config.toml
vocab_size = 2048
norm = "rmsnorm"
qk_norm = false
decay_fraction = 0.796
Each number is 50 + 10 x the weight over the matrix's rms, rounded and kept within 0 to 99. Layers, rows and columns count from 0.

# layer 9 attention value, 192x192, rms 0.173, rows 144-191, columns 96-143
55 59 41 57 52 51 54 57 53 41 50 72 54 57 40 51 40 49 40 53 60 61 37 33 49 36 62 49 37 54 43 55 47 50 46 56 58 57 60 60 47 52 45 47 58 50 54 49
42 46 44 54 48 43 37 24 56 41 48 33 44 46 54 62 67 59 59 49 55 39 61 51 45 58 46 44 37 48 45 44 59 46 29 35 55 61 71 56 47 65 51 51 47 50 33 58
61 51 60 13 52 50 52 51 50 50 39 52 54 57 54 44 54 50 42 41 58 49 43 46 47 48 47 45 55 54 55 35 50 61 49 55 39 56 48 55 45 47 51 51 51 51 49 48
56 54 46 51 58 45 59 52 49 52 40 50 38 55 47 64 41 39 44 50 49 69 49 58 36 52 50 42 54 53 57 56 59 39 38 52 55 59 49 47 50 49 58 38 54 46 50 32
42 53 47 36 48 41 47 50 54 44 49 55 46 49 52 51 36 52 45 46 39 48 59 56 38 52 50 50 57 42 53 49 43 53 38 47 59 72 47 54 45 51 57 60 55 54 41 64
52 38 56 53 46 59 53 47 32 54 42 45 41 43 54 49 64 45 51 41 39 44 54 48 38 56 54 61 55 44 44 46 47 26 33 54 45 62 68 35 42 57 40 64 58 51 58 51
51 58 41 48 51 40 60 46 54 57 61 32 49 51 59 37 61 58 46 59 57 34 61 38 51 42 43 43 62 41 47 40 55 54 50 58 41 52 60 55 46 59 51 44 57 50 50 51
48 42 65 41 52 51 62 39 52 54 32 41 42 45 44 50 48 43 45 32 53 48 44 59 57 53 55 80 48 57 27 54 55 21 24 53 56 54 48 32 57 69 62 39 55 72 38 56
42 46 51 66 54 69 56 58 44 58 47 71 39 49 42 49 66 51 63 45 57 46 56 53 43 52 61 47 44 49 48 41 36 40 38 48 52 53 50 52 49 48 67 50 44 54 62 55
51 51 49 45 51 42 57 30 50 46 43 45 55 47 40 57 52 53 48 50 38 54 51 41 50 60 49 47 46 55 40 53 42 48 50 45 56 63 56 49 54 44 52 38 37 54 43 42
54 51 59 45 69 54 52 49 47 44 61 55 48 40 44 60 48 50 61 52 46 48 47 45 56 46 56 46 43 62 58 56 55 49 44 53 36 57 41 46 38 58 59 50 43 53 55 44
40 41 46 43 45 53 61 52 47 49 34 50 50 61 46 27 52 56 50 47 58 61 50 41 46 46 37 56 60 64 47 51 51 49 41 48 54 56 34 32 55 45 51 46 60 39 37 44
37 51 60 47 61 60 60 38 50 60 37 47 52 44 57 45 52 46 43 50 36 59 47 45 51 63 58 63 58 30 53 60 62 32 51 54 44 45 49 35 50 50 55 39 64 38 40 52
51 45 50 52 57 52 33 49 50 42 24 51 36 45 54 51 50 47 52 61 35 40 58 40 68 70 31 46 49 47 64 54 40 41 53 56 57 51 59 55 43 46 50 45 63 55 52 40
60 47 45 63 46 40 55 41 51 61 52 59 47 47 50 37 50 46 45 48 51 49 53 49 49 53 30 50 52 37 50 46 49 57 53 50 48 42 44 61 52 59 43 66 60 52 65 57
39 45 41 53 69 41 59 38 37 62 42 55 59 45 53 41 55 50 46 53 46 61 45 49 49 53 67 48 58 57 37 60 49 52 50 56 40 50 69 48 65 57 60 47 59 55 36 56
33 45 58 40 56 49 47 50 49 56 57 56 50 48 63 55 42 43 55 57 40 53 80 59 57 45 64 49 47 59 56 43 44 48 40 59 63 59 48 47 49 48 54 70 56 54 56 47
48 48 51 65 63 55 44 55 47 39 64 60 64 42 49 55 40 60 52 54 53 65 64 57 46 43 56 52 57 49 63 48 66 52 56 38 45 44 47 47 29 48 49 61 57 42 35 40
52 62 58 46 63 62 48 37 39 38 54 50 57 63 52 56 61 64 48 38 55 51 52 54 55 36 43 47 48 65 44 60 44 48 62 45 51 50 39 50 54 40 49 58 54 62 63 53
58 47 43 39 52 58 57 37 54 54 45 56 58 37 57 46 55 56 44 41 38 50 38 44 49 49 38 50 46 30 38 57 38 40 50 52 44 52 43 59 67 51 44 53 45 43 58 65
44 48 62 44 54 60 46 46 44 54 60 40 43 48 65 61 32 47 55 64 41 66 47 44 59 44 43 40 59 45 56 48 68 62 47 58 37 33 53 68 39 47 47 50 48 31 50 48
42 63 51 53 45 50 33 37 66 44 67 54 48 50 61 57 45 44 54 54 56 56 56 47 70 49 50 49 41 55 53 43 57 49 45 73 48 53 46 45 57 46 47 50 54 47 50 61
57 55 54 58 34 44 53 43 45 50 51 50 40 61 50 52 46 55 57 52 32 37 37 35 60 43 41 44 39 62 64 39 33 50 41 52 61 39 55 51 53 42 45 64 52 45 50 43
60 51 46 53 52 32 38 61 50 63 53 48 59 52 50 38 48 46 45 47 48 43 52 41 47 48 39 42 43 56 37 44 47 63 45 53 53 49 46 55 42 49 45 54 56 44 45 62
43 52 52 51 37 68 58 54 56 59 40 44 46 52 39 50 58 34 34 50 52 52 44 66 39 50 56 41 38 66 47 48 50 53 46 50 46 58 63 42 44 57 61 34 46 44 52 30
54 56 56 57 47 53 56 55 58 44 57 50 49 56 46 48 74 54 45 68 50 55 54 59 48 52 58 57 43 60 54 40 43 45 54 53 61 45 44 49 63 52 46 61 35 44 59 46
49 46 53 39 48 50 44 43 41 48 72 54 60 53 50 52 38 50 56 43 58 40 51 45 37 57 48 60 43 64 34 43 57 57 43 70 47 56 33 56 49 53 54 60 50 43 56 56
45 30 43 55 47 45 47 61 44 44 39 47 37 48 62 49 55 45 28 47 51 43 36 51 50 51 53 43 49 38 56 47 48 47 48 40 56 46 45 47 55 42 46 63 54 53 45 51
43 46 64 42 52 51 53 48 56 61 35 48 54 60 53 50 33 41 51 42 42 50 46 50 51 51 48 49 45 62 45 38 46 46 56 50 60 49 40 34 49 44 47 60 51 42 49 47
58 55 30 55 42 46 42 35 55 59 48 55 55 51 52 64 53 55 47 58 49 41 53 36 50 50 39 45 42 52 58 49 55 51 48 62 40 57 57 67 53 57 47 53 46 28 54 39
43 54 44 51 46 54 56 50 43 50 42 54 54 48 58 58 44 48 57 41 49 54 50 52 58 35 41 63 47 50 55 50 56 47 72 56 62 43 43 54 47 47 56 51 47 53 55 61
53 59 67 62 45 43 61 43 55 44 40 53 38 55 46 47 41 32 47 48 36 47 57 51 59 57 48 44 58 52 37 77 61 47 74 37 46 37 49 64 70 51 38 50 58 52 50 56
57 57 49 75 55 46 52 37 43 57 53 47 16 50 54 51 48 61 55 62 49 54 51 32 50 43 66 49 39 54 43 60 66 42 43 43 56 55 62 48 51 49 66 47 64 54 54 49
48 54 42 38 55 41 58 44 67 56 44 48 52 36 62 50 35 72 53 55 48 49 67 38 52 46 53 61 43 45 40 50 48 47 40 32 58 53 33 51 52 51 59 46 63 53 43 51
57 47 49 60 50 47 52 38 54 54 37 50 44 58 54 50 41 52 51 45 46 67 54 55 44 42 61 56 71 49 54 53 41 42 45 47 61 64 58 39 51 53 51 44 74 50 52 46
51 46 70 44 33 47 66 45 44 49 45 56 69 42 52 57 53 47 52 52 38 46 42 60 46 47 31 57 60 39 46 51 54 43 45 46 38 54 53 50 50 48 52 53 53 57 57 48
47 37 53 42 57 49 61 63 47 51 44 34 57 63 61 49 50 55 59 51 53 47 63 53 51 57 53 57 63 34 46 50 38 58 45 61 62 59 60 54 54 67 55 44 46 49 42 38
46 50 47 38 43 63 54 62 43 28 37 58 65 43 77 68 37 52 53 43 53 41 53 39 51 49 57 54 37 56 44 57 55 51 46 48 55 48 50 50 51 37 48 50 54 60 55 48
51 39 54 45 40 46 55 43 50 35 49 63 51 47 43 61 42 48 35 47 32 57 46 49 44 45 39 52 39 46 61 52 47 50 58 56 49 50 53 44 51 57 47 48 37 66 67 62
26 44 48 42 54 36 35 49 58 29 41 45 55 67 47 51 54 47 55 58 41 56 41 60 53 55 72 47 51 52 58 48 61 38 56 40 55 52 63 51 55 51 63 54 52 48 33 50
60 49 55 60 52 37 59 46 28 52 45 40 57 49 32 44 74 61 70 53 42 65 54 62 54 49 53 58 65 34 45 47 53 46 55 46 43 49 60 45 44 57 50 44 55 45 47 68
46 42 47 57 43 46 56 54 53 47 54 53 42 53 56 49 58 47 50 49 58 47 30 51 52 43 50 44 53 36 44 50 54 59 36 50 40 44 68 45 42 44 41 47 52 58 41 50
45 40 75 56 57 55 32 63 60 56 55 40 49 50 61 52 47 47 51 44 66 49 48 55 55 58 44 42 51 60 49 44 50 54 50 69 56 47 25 51 44 58 58 52 48 46 27 44
56 45 44 46 48 57 67 50 43 38 37 40 38 55 47 43 51 50 44 61 41 46 55 56 53 36 63 41 61 40 62 54 45 50 51 56 52 41 53 46 58 50 54 62 61 46 20 39
57 54 40 51 61 43 48 51 45 42 51 39 58 62 54 48 44 46 45 67 40 42 52 48 52 53 50 40 45 55 56 36 39 49 42 36 51 39 57 55 49 52 60 49 36 66 45 49
64 55 51 32 67 51 50 67 42 35 57 53 48 55 50 43 42 62 42 40 55 51 62 39 57 52 40 52 42 55 51 38 61 49 49 48 47 48 57 54 39 35 49 44 40 52 49 46
44 54 38 72 56 39 47 38 43 67 52 53 33 47 54 42 60 54 58 59 46 39 49 51 48 45 53 33 46 52 45 54 49 55 54 57 41 54 50 68 48 48 50 54 46 59 51 52
30 38 58 45 57 43 43 55 51 44 30 52 54 64 56 43 45 46 56 53 37 47 45 53 48 37 55 55 58 49 50 67 44 45 50 71 48 53 63 54 57 53 57 51 54 51 47 40
# layer 9 attention output (transposed), 192x192, rms 0.149, rows 144-191, columns 96-143
47 46 56 52 41 46 50 48 56 59 52 49 65 50 37 61 66 54 68 31 54 48 44 48 61 67 54 47 57 54 53 53 46 59 53 49 65 48 46 51 73 41 55 63 41 55 48 43
56 56 41 52 57 55 59 61 63 51 46 65 55 43 52 34 64 41 62 46 45 61 63 42 43 53 54 45 57 34 52 58 41 58 53 66 49 41 57 43 40 69 41 51 84 45 63 44
37 47 46 70 43 55 48 50 42 53 56 58 67 53 47 50 43 58 55 52 54 45 39 47 59 48 43 51 47 45 52 53 50 38 62 47 49 54 41 40 37 46 53 55 56 70 63 47
63 29 45 40 48 45 37 60 43 55 37 51 46 46 42 27 69 51 46 47 41 52 50 55 54 47 64 50 47 50 29 47 59 49 43 44 71 57 43 55 62 49 47 44 49 40 66 51
53 43 55 53 53 44 67 60 50 54 50 57 63 48 49 53 45 28 45 38 68 61 49 51 55 66 58 42 43 45 44 57 55 35 43 54 53 44 58 46 59 59 38 51 66 45 50 40
57 40 35 60 51 45 54 54 57 63 63 52 39 34 62 60 46 42 64 50 41 56 57 56 71 36 33 50 45 35 60 51 55 56 50 42 58 36 40 61 56 54 67 36 45 41 55 57
36 59 53 54 62 61 43 44 51 63 39 56 44 43 54 56 57 44 47 25 42 64 58 58 45 42 52 46 50 51 52 57 30 50 50 34 47 58 45 48 53 46 33 48 40 48 49 44
42 39 35 54 55 67 46 62 41 55 50 55 58 57 45 42 64 49 59 45 51 58 47 83 46 39 46 42 52 49 53 48 50 40 54 64 33 37 39 78 39 62 47 48 52 46 52 69
52 60 48 43 48 33 39 57 53 57 49 31 45 21 56 53 38 56 54 45 56 50 50 48 62 36 42 51 45 41 51 58 47 51 54 47 50 42 47 49 56 44 34 44 47 46 48 57
40 39 62 55 45 57 43 51 60 52 42 49 50 52 39 46 60 56 54 62 50 56 48 44 51 35 43 57 43 56 30 58 50 59 45 42 50 66 47 48 54 53 54 47 62 50 71 49
46 38 55 50 57 49 45 36 59 59 51 49 61 37 53 49 54 48 38 39 64 57 41 56 54 48 49 46 39 43 55 60 46 64 54 65 49 39 50 59 62 52 42 57 62 60 55 53
56 58 44 62 54 31 53 51 50 48 67 54 53 38 43 53 53 43 57 61 34 46 47 48 52 45 77 54 55 40 56 41 52 41 45 41 54 40 61 50 50 54 42 49 49 50 43 34
70 43 58 56 64 41 51 57 47 46 57 57 58 57 32 64 42 51 57 48 29 54 47 51 54 45 39 45 55 58 58 41 52 53 39 33 63 59 54 44 48 57 43 44 60 59 50 59
48 60 47 46 60 49 69 54 54 41 66 56 55 52 47 58 47 60 46 50 63 47 59 54 32 50 69 41 54 48 46 37 58 47 55 51 39 51 41 47 55 46 43 43 52 50 62 49
58 63 63 48 42 64 41 48 37 45 41 35 54 52 41 52 50 52 40 57 50 44 36 52 43 47 57 41 53 67 42 50 41 55 53 50 39 43 52 51 54 45 44 49 42 55 45 49
46 51 70 44 41 38 51 46 46 32 55 49 54 48 43 57 44 43 72 38 67 27 44 64 55 54 39 39 50 53 53 45 53 44 63 39 51 29 41 70 43 48 42 53 55 42 55 47
55 44 54 66 32 47 59 65 51 66 53 45 58 54 42 49 48 41 58 45 67 53 45 50 58 43 51 61 54 51 55 47 41 43 42 45 44 24 63 69 53 56 67 51 55 61 46 61
55 38 49 45 44 51 59 58 68 54 51 41 50 57 64 43 63 44 38 38 46 43 33 35 50 47 43 57 66 49 60 42 44 39 44 68 41 65 50 49 53 57 36 38 48 46 61 62
62 43 39 43 46 41 33 30 52 72 35 61 55 40 57 36 44 53 51 58 70 47 47 60 46 63 56 52 52 37 43 48 51 42 40 50 41 49 41 42 54 48 51 60 33 52 52 54
45 52 45 36 46 51 51 52 57 51 42 51 46 53 55 48 56 46 56 70 51 60 39 55 64 45 45 43 54 62 43 56 54 60 57 49 43 45 52 39 44 45 49 40 38 53 45 34
68 44 41 71 56 31 49 51 55 62 36 51 48 54 50 55 54 39 53 38 62 42 61 52 47 53 49 39 51 58 54 68 32 55 66 58 24 52 52 42 66 49 59 38 60 69 38 59
52 47 45 57 56 57 64 55 55 53 44 56 48 62 35 46 43 56 51 57 60 49 53 61 41 50 53 52 67 55 63 63 31 61 54 35 52 36 48 43 49 50 57 40 42 46 43 46
54 75 55 41 68 36 62 50 49 42 47 65 55 47 48 52 46 43 50 47 54 79 58 41 53 54 54 40 48 45 37 70 46 59 62 39 52 47 50 45 50 53 52 39 47 62 54 38
41 55 68 42 61 51 61 33 48 43 47 70 41 48 49 65 54 40 58 42 59 56 42 44 57 40 42 44 54 40 63 61 42 49 51 48 29 58 48 42 47 47 58 35 56 40 65 51
39 43 48 51 59 35 54 56 57 57 52 43 49 54 48 45 45 61 67 50 37 50 59 43 66 41 44 57 60 43 58 49 55 45 43 53 62 47 45 40 56 42 50 52 44 38 51 58
58 52 38 36 49 53 54 43 38 42 38 49 34 39 43 57 39 53 49 46 58 31 38 51 56 56 34 36 62 46 50 45 42 41 34 55 41 51 81 75 48 46 36 48 59 49 54 41
51 63 44 55 49 58 50 45 46 58 52 43 48 51 58 63 57 39 36 58 49 56 46 44 54 42 48 48 37 29 43 62 32 43 55 53 54 49 43 43 42 49 56 57 51 54 55 43
54 61 55 47 50 70 71 40 47 53 50 49 54 44 52 57 45 48 58 53 38 58 52 58 61 62 60 53 45 39 56 56 64 44 59 45 45 57 63 61 50 53 48 50 54 73 64 47
41 34 57 60 60 59 63 66 53 55 59 42 43 56 55 58 41 43 46 57 54 56 51 58 39 46 51 54 49 47 74 64 43 40 30 59 55 38 53 55 66 57 63 28 51 67 57 45
50 47 45 56 53 40 56 66 49 38 46 48 54 59 62 38 53 55 52 61 53 52 54 49 43 58 42 53 55 19 46 43 48 50 58 62 54 34 43 35 46 54 51 48 63 47 34 45
54 56 54 46 52 48 37 56 45 52 63 59 44 51 45 47 46 42 51 34 59 42 67 59 48 61 48 45 46 57 53 54 41 60 37 34 45 57 45 47 47 50 57 49 55 52 49 42
34 54 48 55 35 51 43 39 61 50 55 46 56 50 36 55 44 40 45 52 59 61 55 70 48 59 67 49 47 55 54 44 48 65 39 58 47 47 38 57 43 51 60 40 46 37 41 41
36 39 55 40 60 44 45 56 50 41 44 57 43 24 44 48 54 45 59 41 50 53 67 69 64 51 65 49 47 49 42 65 36 59 56 45 44 45 36 69 44 44 55 54 59 56 56 55
39 54 53 52 37 61 50 42 40 57 51 42 53 55 49 41 50 28 52 62 41 55 30 50 46 50 41 60 54 50 62 54 49 46 62 51 52 49 65 57 41 53 52 46 66 55 48 54
44 43 53 57 57 65 56 54 38 51 53 53 46 57 46 46 58 53 59 41 46 45 69 61 69 60 45 47 29 52 64 67 51 38 33 42 51 48 40 46 60 61 35 57 36 48 47 56
58 33 29 54 40 59 60 56 33 44 41 54 49 53 39 55 57 57 47 61 50 58 48 57 49 51 56 53 51 53 58 69 56 54 59 42 34 42 48 50 57 44 40 48 35 51 50 45
61 60 48 50 47 51 47 50 21 49 55 50 29 39 59 50 43 50 59 49 55 49 55 56 45 42 48 38 36 60 73 55 62 35 29 51 65 41 41 45 52 50 44 49 52 45 51 57
63 49 54 49 40 51 52 50 52 54 51 42 53 59 36 47 48 43 63 64 55 58 54 38 55 65 50 55 52 45 54 43 47 49 53 42 51 53 27 51 61 40 43 54 49 57 39 44
68 41 47 76 48 54 53 48 45 60 52 52 46 47 68 40 47 37 56 60 41 54 49 44 58 49 61 48 66 51 35 50 37 46 57 43 60 64 48 56 41 57 52 50 50 26 43 47
60 73 64 71 36 47 67 66 40 55 49 67 45 35 55 52 54 63 57 53 52 56 56 56 45 45 35 58 48 50 52 37 38 52 53 50 55 45 58 59 55 61 54 54 47 48 72 43
26 71 26 58 39 64 36 37 59 60 64 73 40 53 72 55 26 44 36 47 55 37 54 54 39 50 40 55 50 53 57 39 55 40 52 43 52 53 55 54 47 48 37 41 54 47 49 41
38 71 49 51 42 59 52 54 39 55 42 50 43 47 48 56 47 53 46 63 30 51 62 53 46 58 40 65 54 45 66 35 31 57 56 48 57 66 58 61 46 66 52 51 49 47 52 55
48 49 45 45 52 37 55 59 34 52 41 49 62 40 36 52 47 59 52 47 58 52 44 60 31 41 49 57 50 52 63 57 57 44 37 55 51 44 51 53 59 44 43 49 55 62 61 64
46 54 45 65 43 37 41 51 50 58 56 65 56 50 40 49 40 60 64 45 44 47 58 57 65 59 58 62 42 59 61 50 67 51 56 42 41 52 47 62 51 42 49 49 50 57 35 47
51 50 63 32 52 41 38 62 59 52 55 57 30 39 49 54 45 57 55 39 45 60 42 47 38 45 55 46 38 52 54 53 54 48 59 60 66 58 66 40 56 52 54 59 57 33 48 31
53 55 41 51 57 50 33 55 41 50 60 37 56 54 57 52 42 41 50 45 52 51 54 39 48 57 40 47 64 54 44 61 38 64 49 54 65 50 58 42 58 56 44 59 38 45 61 60
44 56 51 43 50 42 39 67 40 36 49 56 52 49 52 47 45 45 49 67 53 41 57 46 37 68 43 55 66 51 50 65 50 63 60 47 50 45 53 48 54 50 46 54 61 53 59 55
75 57 49 61 53 69 71 61 31 49 74 56 50 29 43 33 66 51 57 39 60 58 47 44 46 64 42 49 56 40 43 34 55 45 48 39 65 41 49 54 44 48 56 53 38 52 48 59
# layer 9 MLP up, 768x192, rms 0.168, rows 0-24, columns 96-143
32 40 52 73 45 58 49 53 42 39 58 56 52 39 38 60 66 43 57 49 52 43 57 55 51 52 52 50 48 49 52 34 55 49 57 47 55 32 37 48 38 48 52 39 61 49 34 42
54 66 47 49 50 45 47 56 47 35 41 51 63 42 49 56 54 44 43 47 60 45 33 43 59 58 43 38 48 56 55 38 59 39 46 47 44 55 47 63 38 49 48 54 63 51 48 70
50 54 61 34 46 67 53 67 37 59 70 54 54 61 40 53 43 47 51 51 58 46 57 58 35 45 58 47 51 25 56 41 72 51 41 32 42 71 53 58 36 44 49 42 51 33 54 41
54 51 45 50 54 45 37 69 43 43 41 41 56 55 59 62 74 49 44 70 42 35 26 37 44 48 44 60 44 69 46 66 43 63 60 57 54 53 54 49 30 41 71 49 47 46 46 39
25 54 34 63 60 48 38 54 50 38 34 49 55 47 47 59 60 35 54 55 38 53 39 48 85 59 49 50 39 36 48 53 43 56 54 47 53 49 59 51 49 32 62 41 43 47 59 32
46 64 55 48 37 45 54 60 63 49 61 47 72 55 40 51 52 57 52 45 33 51 46 42 53 57 49 64 43 55 54 56 52 48 42 57 51 57 47 46 61 22 69 41 49 22 54 53
32 62 73 54 65 56 41 52 50 52 66 58 54 51 61 50 46 60 45 45 41 52 46 59 45 49 46 41 37 53 43 56 45 58 47 39 61 51 55 62 61 49 58 45 51 45 46 52
50 32 53 63 38 60 52 64 58 52 45 43 62 44 63 30 42 43 53 72 66 43 54 57 70 54 56 27 23 64 55 44 49 52 40 44 42 52 48 48 38 49 61 48 27 52 22 40
44 53 51 57 65 59 19 61 60 59 72 67 43 53 61 39 52 64 65 58 44 43 53 49 37 70 59 35 34 53 62 44 58 27 40 56 40 61 29 47 58 46 51 54 38 41 46 55
49 49 48 57 45 59 58 50 44 39 46 42 35 58 53 56 55 57 43 53 47 56 43 50 48 27 47 49 48 54 57 48 37 62 27 46 49 48 49 55 45 59 50 63 39 47 53 33
61 42 39 44 34 47 65 78 47 38 45 43 55 53 60 41 78 19 63 46 67 49 43 32 44 55 49 48 56 60 64 53 40 49 68 41 50 56 51 71 53 73 41 50 65 58 52 43
76 52 52 49 43 39 53 50 34 53 46 50 48 53 56 55 46 58 60 39 42 54 44 47 45 60 52 49 51 52 27 65 61 41 49 43 54 39 55 38 26 30 51 32 36 43 37 44
59 09 48 52 39 55 51 58 55 35 31 55 48 69 62 55 45 53 72 62 39 58 53 52 61 46 75 61 32 51 60 48 41 38 69 60 52 47 47 32 66 57 36 51 39 44 26 38
26 53 62 38 51 53 37 37 51 57 51 56 50 60 64 67 51 22 50 53 43 52 42 47 46 38 48 56 62 41 54 56 46 60 62 59 42 57 47 34 52 47 53 45 49 30 44 65
52 55 41 65 48 53 60 59 63 50 52 50 59 58 24 47 45 42 44 41 42 59 44 49 51 41 51 53 58 27 56 44 42 31 48 48 43 51 67 67 44 41 37 47 42 69 58 44
61 46 41 45 60 43 49 55 50 37 59 64 54 37 41 64 33 47 49 42 33 26 38 53 48 46 42 55 48 48 53 42 63 37 66 68 32 61 52 67 46 56 45 69 53 28 46 52
59 56 61 59 61 52 51 58 58 33 61 42 58 39 57 56 53 48 47 52 48 44 43 53 55 40 30 41 37 46 60 46 46 54 38 42 54 57 55 74 45 64 40 50 51 64 53 60
54 59 45 39 38 28 62 40 66 50 45 58 52 47 32 57 64 56 49 49 45 57 44 32 54 49 41 59 50 44 41 45 56 44 57 63 43 71 63 53 53 53 57 65 27 63 44 30
49 64 36 58 54 52 43 34 50 38 66 37 55 49 50 61 48 51 48 47 40 41 46 62 44 58 62 52 33 32 48 59 47 64 67 55 56 69 65 52 52 37 47 67 65 52 45 63
52 56 50 41 41 57 43 48 42 62 50 43 56 38 64 60 53 43 35 44 55 47 46 57 51 65 53 57 65 48 52 44 48 53 45 56 47 43 59 46 66 51 52 55 48 59 46 57
59 54 45 32 49 40 45 42 50 57 68 60 66 58 62 32 50 48 52 39 52 45 36 65 44 48 60 28 44 45 59 43 66 58 65 49 65 49 36 64 39 40 48 47 42 48 22 67
58 38 58 54 51 45 54 39 58 30 40 57 63 67 42 39 40 62 60 49 57 56 61 51 39 50 73 63 61 47 62 41 38 46 64 66 53 37 53 59 51 36 34 43 47 60 51 36
64 47 52 44 32 39 56 46 48 47 63 38 44 53 70 49 70 49 42 54 50 49 61 45 49 54 55 76 49 69 63 50 49 48 54 37 42 73 65 63 57 48 67 43 51 45 45 58
65 58 59 53 67 55 26 59 61 50 60 32 48 59 36 42 57 32 34 53 57 59 41 46 53 54 53 36 57 54 73 38 71 40 44 44 55 43 49 42 54 44 54 52 46 49 57 49
61 55 48 45 52 42 32 49 43 52 51 51 50 47 52 41 60 48 65 55 50 51 52 44 46 45 55 55 55 43 56 52 57 74 62 37 61 48 59 49 38 55 35 43 45 40 27 37
# layer 9 MLP down (transposed), 768x192, rms 0.176, rows 0-23, columns 96-143
45 62 51 48 43 69 50 33 45 50 46 53 66 64 63 45 57 29 51 60 36 76 68 38 50 35 50 56 48 71 53 59 64 50 55 51 30 47 36 34 29 65 39 47 44 35 46 46
63 32 59 43 48 61 38 41 61 50 64 58 41 47 40 45 44 52 43 32 46 49 47 56 60 50 44 58 44 43 54 47 54 36 57 65 36 49 51 31 52 42 63 50 57 57 49 59
51 35 43 51 23 37 46 55 56 54 50 54 51 49 49 44 43 47 45 62 51 46 56 52 36 53 54 57 48 68 52 51 46 38 47 62 71 38 57 42 54 39 40 67 51 49 45 70
42 51 54 53 31 41 42 63 60 67 39 59 56 43 48 30 38 67 34 51 50 56 55 39 55 55 51 42 50 45 32 43 60 62 53 50 59 28 51 62 52 43 36 44 44 58 50 50
55 51 45 47 43 21 46 67 48 48 46 44 65 47 36 60 42 52 60 41 66 63 71 46 57 51 46 46 46 58 40 56 47 40 54 41 36 50 49 35 60 43 40 42 25 60 42 41
45 49 55 57 45 47 63 49 51 40 30 51 75 45 61 39 57 41 44 42 57 53 49 50 40 58 38 41 49 48 51 43 40 51 52 56 48 40 53 57 63 63 38 53 48 58 24 50
52 49 38 49 55 49 50 45 34 43 75 62 44 71 49 49 46 73 51 46 51 41 39 46 49 53 44 68 47 48 48 51 30 43 60 40 29 45 64 61 59 50 46 54 68 41 44 60
46 43 49 62 44 30 55 55 53 41 57 39 47 64 58 40 49 56 42 69 60 56 55 52 53 54 65 40 55 54 35 21 67 57 58 54 62 47 56 47 43 32 46 54 58 57 58 53
48 40 50 32 55 52 58 37 56 62 32 55 61 39 40 53 46 38 46 49 39 53 73 53 43 62 51 43 69 55 68 61 43 55 22 49 54 37 37 62 42 44 51 49 42 44 49 60
43 61 61 38 48 52 64 55 60 57 53 47 62 43 53 46 71 39 55 47 53 61 46 43 56 47 37 62 42 51 57 45 63 39 50 62 32 51 36 66 60 37 53 61 48 61 39 51
63 63 28 60 43 30 50 46 25 46 55 48 58 67 44 71 49 62 44 59 65 49 63 47 55 61 45 51 56 44 51 50 39 56 38 52 53 67 44 55 42 48 56 52 56 37 51 74
40 36 60 44 41 39 70 59 52 54 54 57 51 43 40 40 60 55 45 43 53 60 67 54 49 41 52 49 58 40 46 29 32 54 69 47 52 78 65 31 59 56 62 56 48 57 59 52
56 07 59 58 45 54 46 59 54 39 40 44 50 68 51 55 56 47 49 54 43 47 54 73 51 54 65 49 39 62 38 64 51 55 60 48 51 60 53 49 38 48 54 42 50 49 53 54
55 66 40 65 19 50 50 45 48 57 55 28 45 56 34 48 50 65 57 66 50 71 45 44 57 43 70 44 49 52 39 52 55 30 61 52 35 20 64 47 44 62 57 49 60 43 52 57
45 46 58 37 53 52 29 64 48 50 50 43 48 65 51 48 46 56 52 55 44 39 46 29 48 40 41 45 35 56 28 49 43 56 45 42 52 51 46 61 61 53 59 55 48 40 51 26
38 50 51 48 47 60 48 68 61 62 52 41 54 54 50 65 48 56 50 85 51 52 59 55 51 59 43 41 55 56 48 69 46 59 62 42 62 56 39 48 51 64 54 56 55 65 62 77
63 42 49 57 41 52 37 29 41 55 29 32 57 42 58 52 50 40 57 51 55 46 55 44 48 42 36 60 49 38 40 31 46 65 60 54 42 57 49 49 58 58 61 50 57 53 42 32
52 49 50 47 60 54 34 69 28 48 47 52 56 30 48 47 52 37 46 32 33 41 49 65 52 44 66 50 32 54 36 65 59 54 59 45 49 46 47 47 58 35 43 32 58 46 53 72
33 42 45 60 43 64 40 39 46 53 42 65 68 58 66 46 70 49 34 22 62 50 43 59 42 51 49 36 59 54 53 52 48 52 30 55 61 44 41 58 46 60 49 40 37 70 43 53
31 73 34 65 34 54 40 58 42 55 49 61 43 63 69 47 33 48 51 45 42 38 40 46 54 47 49 50 48 52 54 62 35 29 49 31 61 67 54 48 42 50 47 47 55 34 50 55
37 32 66 69 50 47 22 42 40 49 34 36 46 51 42 48 46 46 47 42 35 55 62 56 50 39 39 42 36 62 45 54 47 43 43 41 43 42 44 63 63 52 55 51 48 49 51 55
56 58 59 46 56 65 62 57 46 55 57 61 46 44 56 45 51 50 51 40 46 47 69 52 46 56 41 52 47 71 30 41 55 48 38 53 33 51 53 74 74 41 70 49 51 56 54 52
46 33 68 55 72 59 47 50 47 46 34 48 61 50 46 59 30 53 58 46 52 49 46 43 50 35 42 49 46 70 70 56 44 54 45 58 50 44 70 32 62 61 44 47 57 61 56 55
32 53 61 55 57 66 62 45 40 49 31 63 68 61 56 48 31 66 61 38 54 54 38 55 52 52 49 34 66 37 51 49 49 46 50 46 67 42 55 45 38 52 44 70 54 46 31 53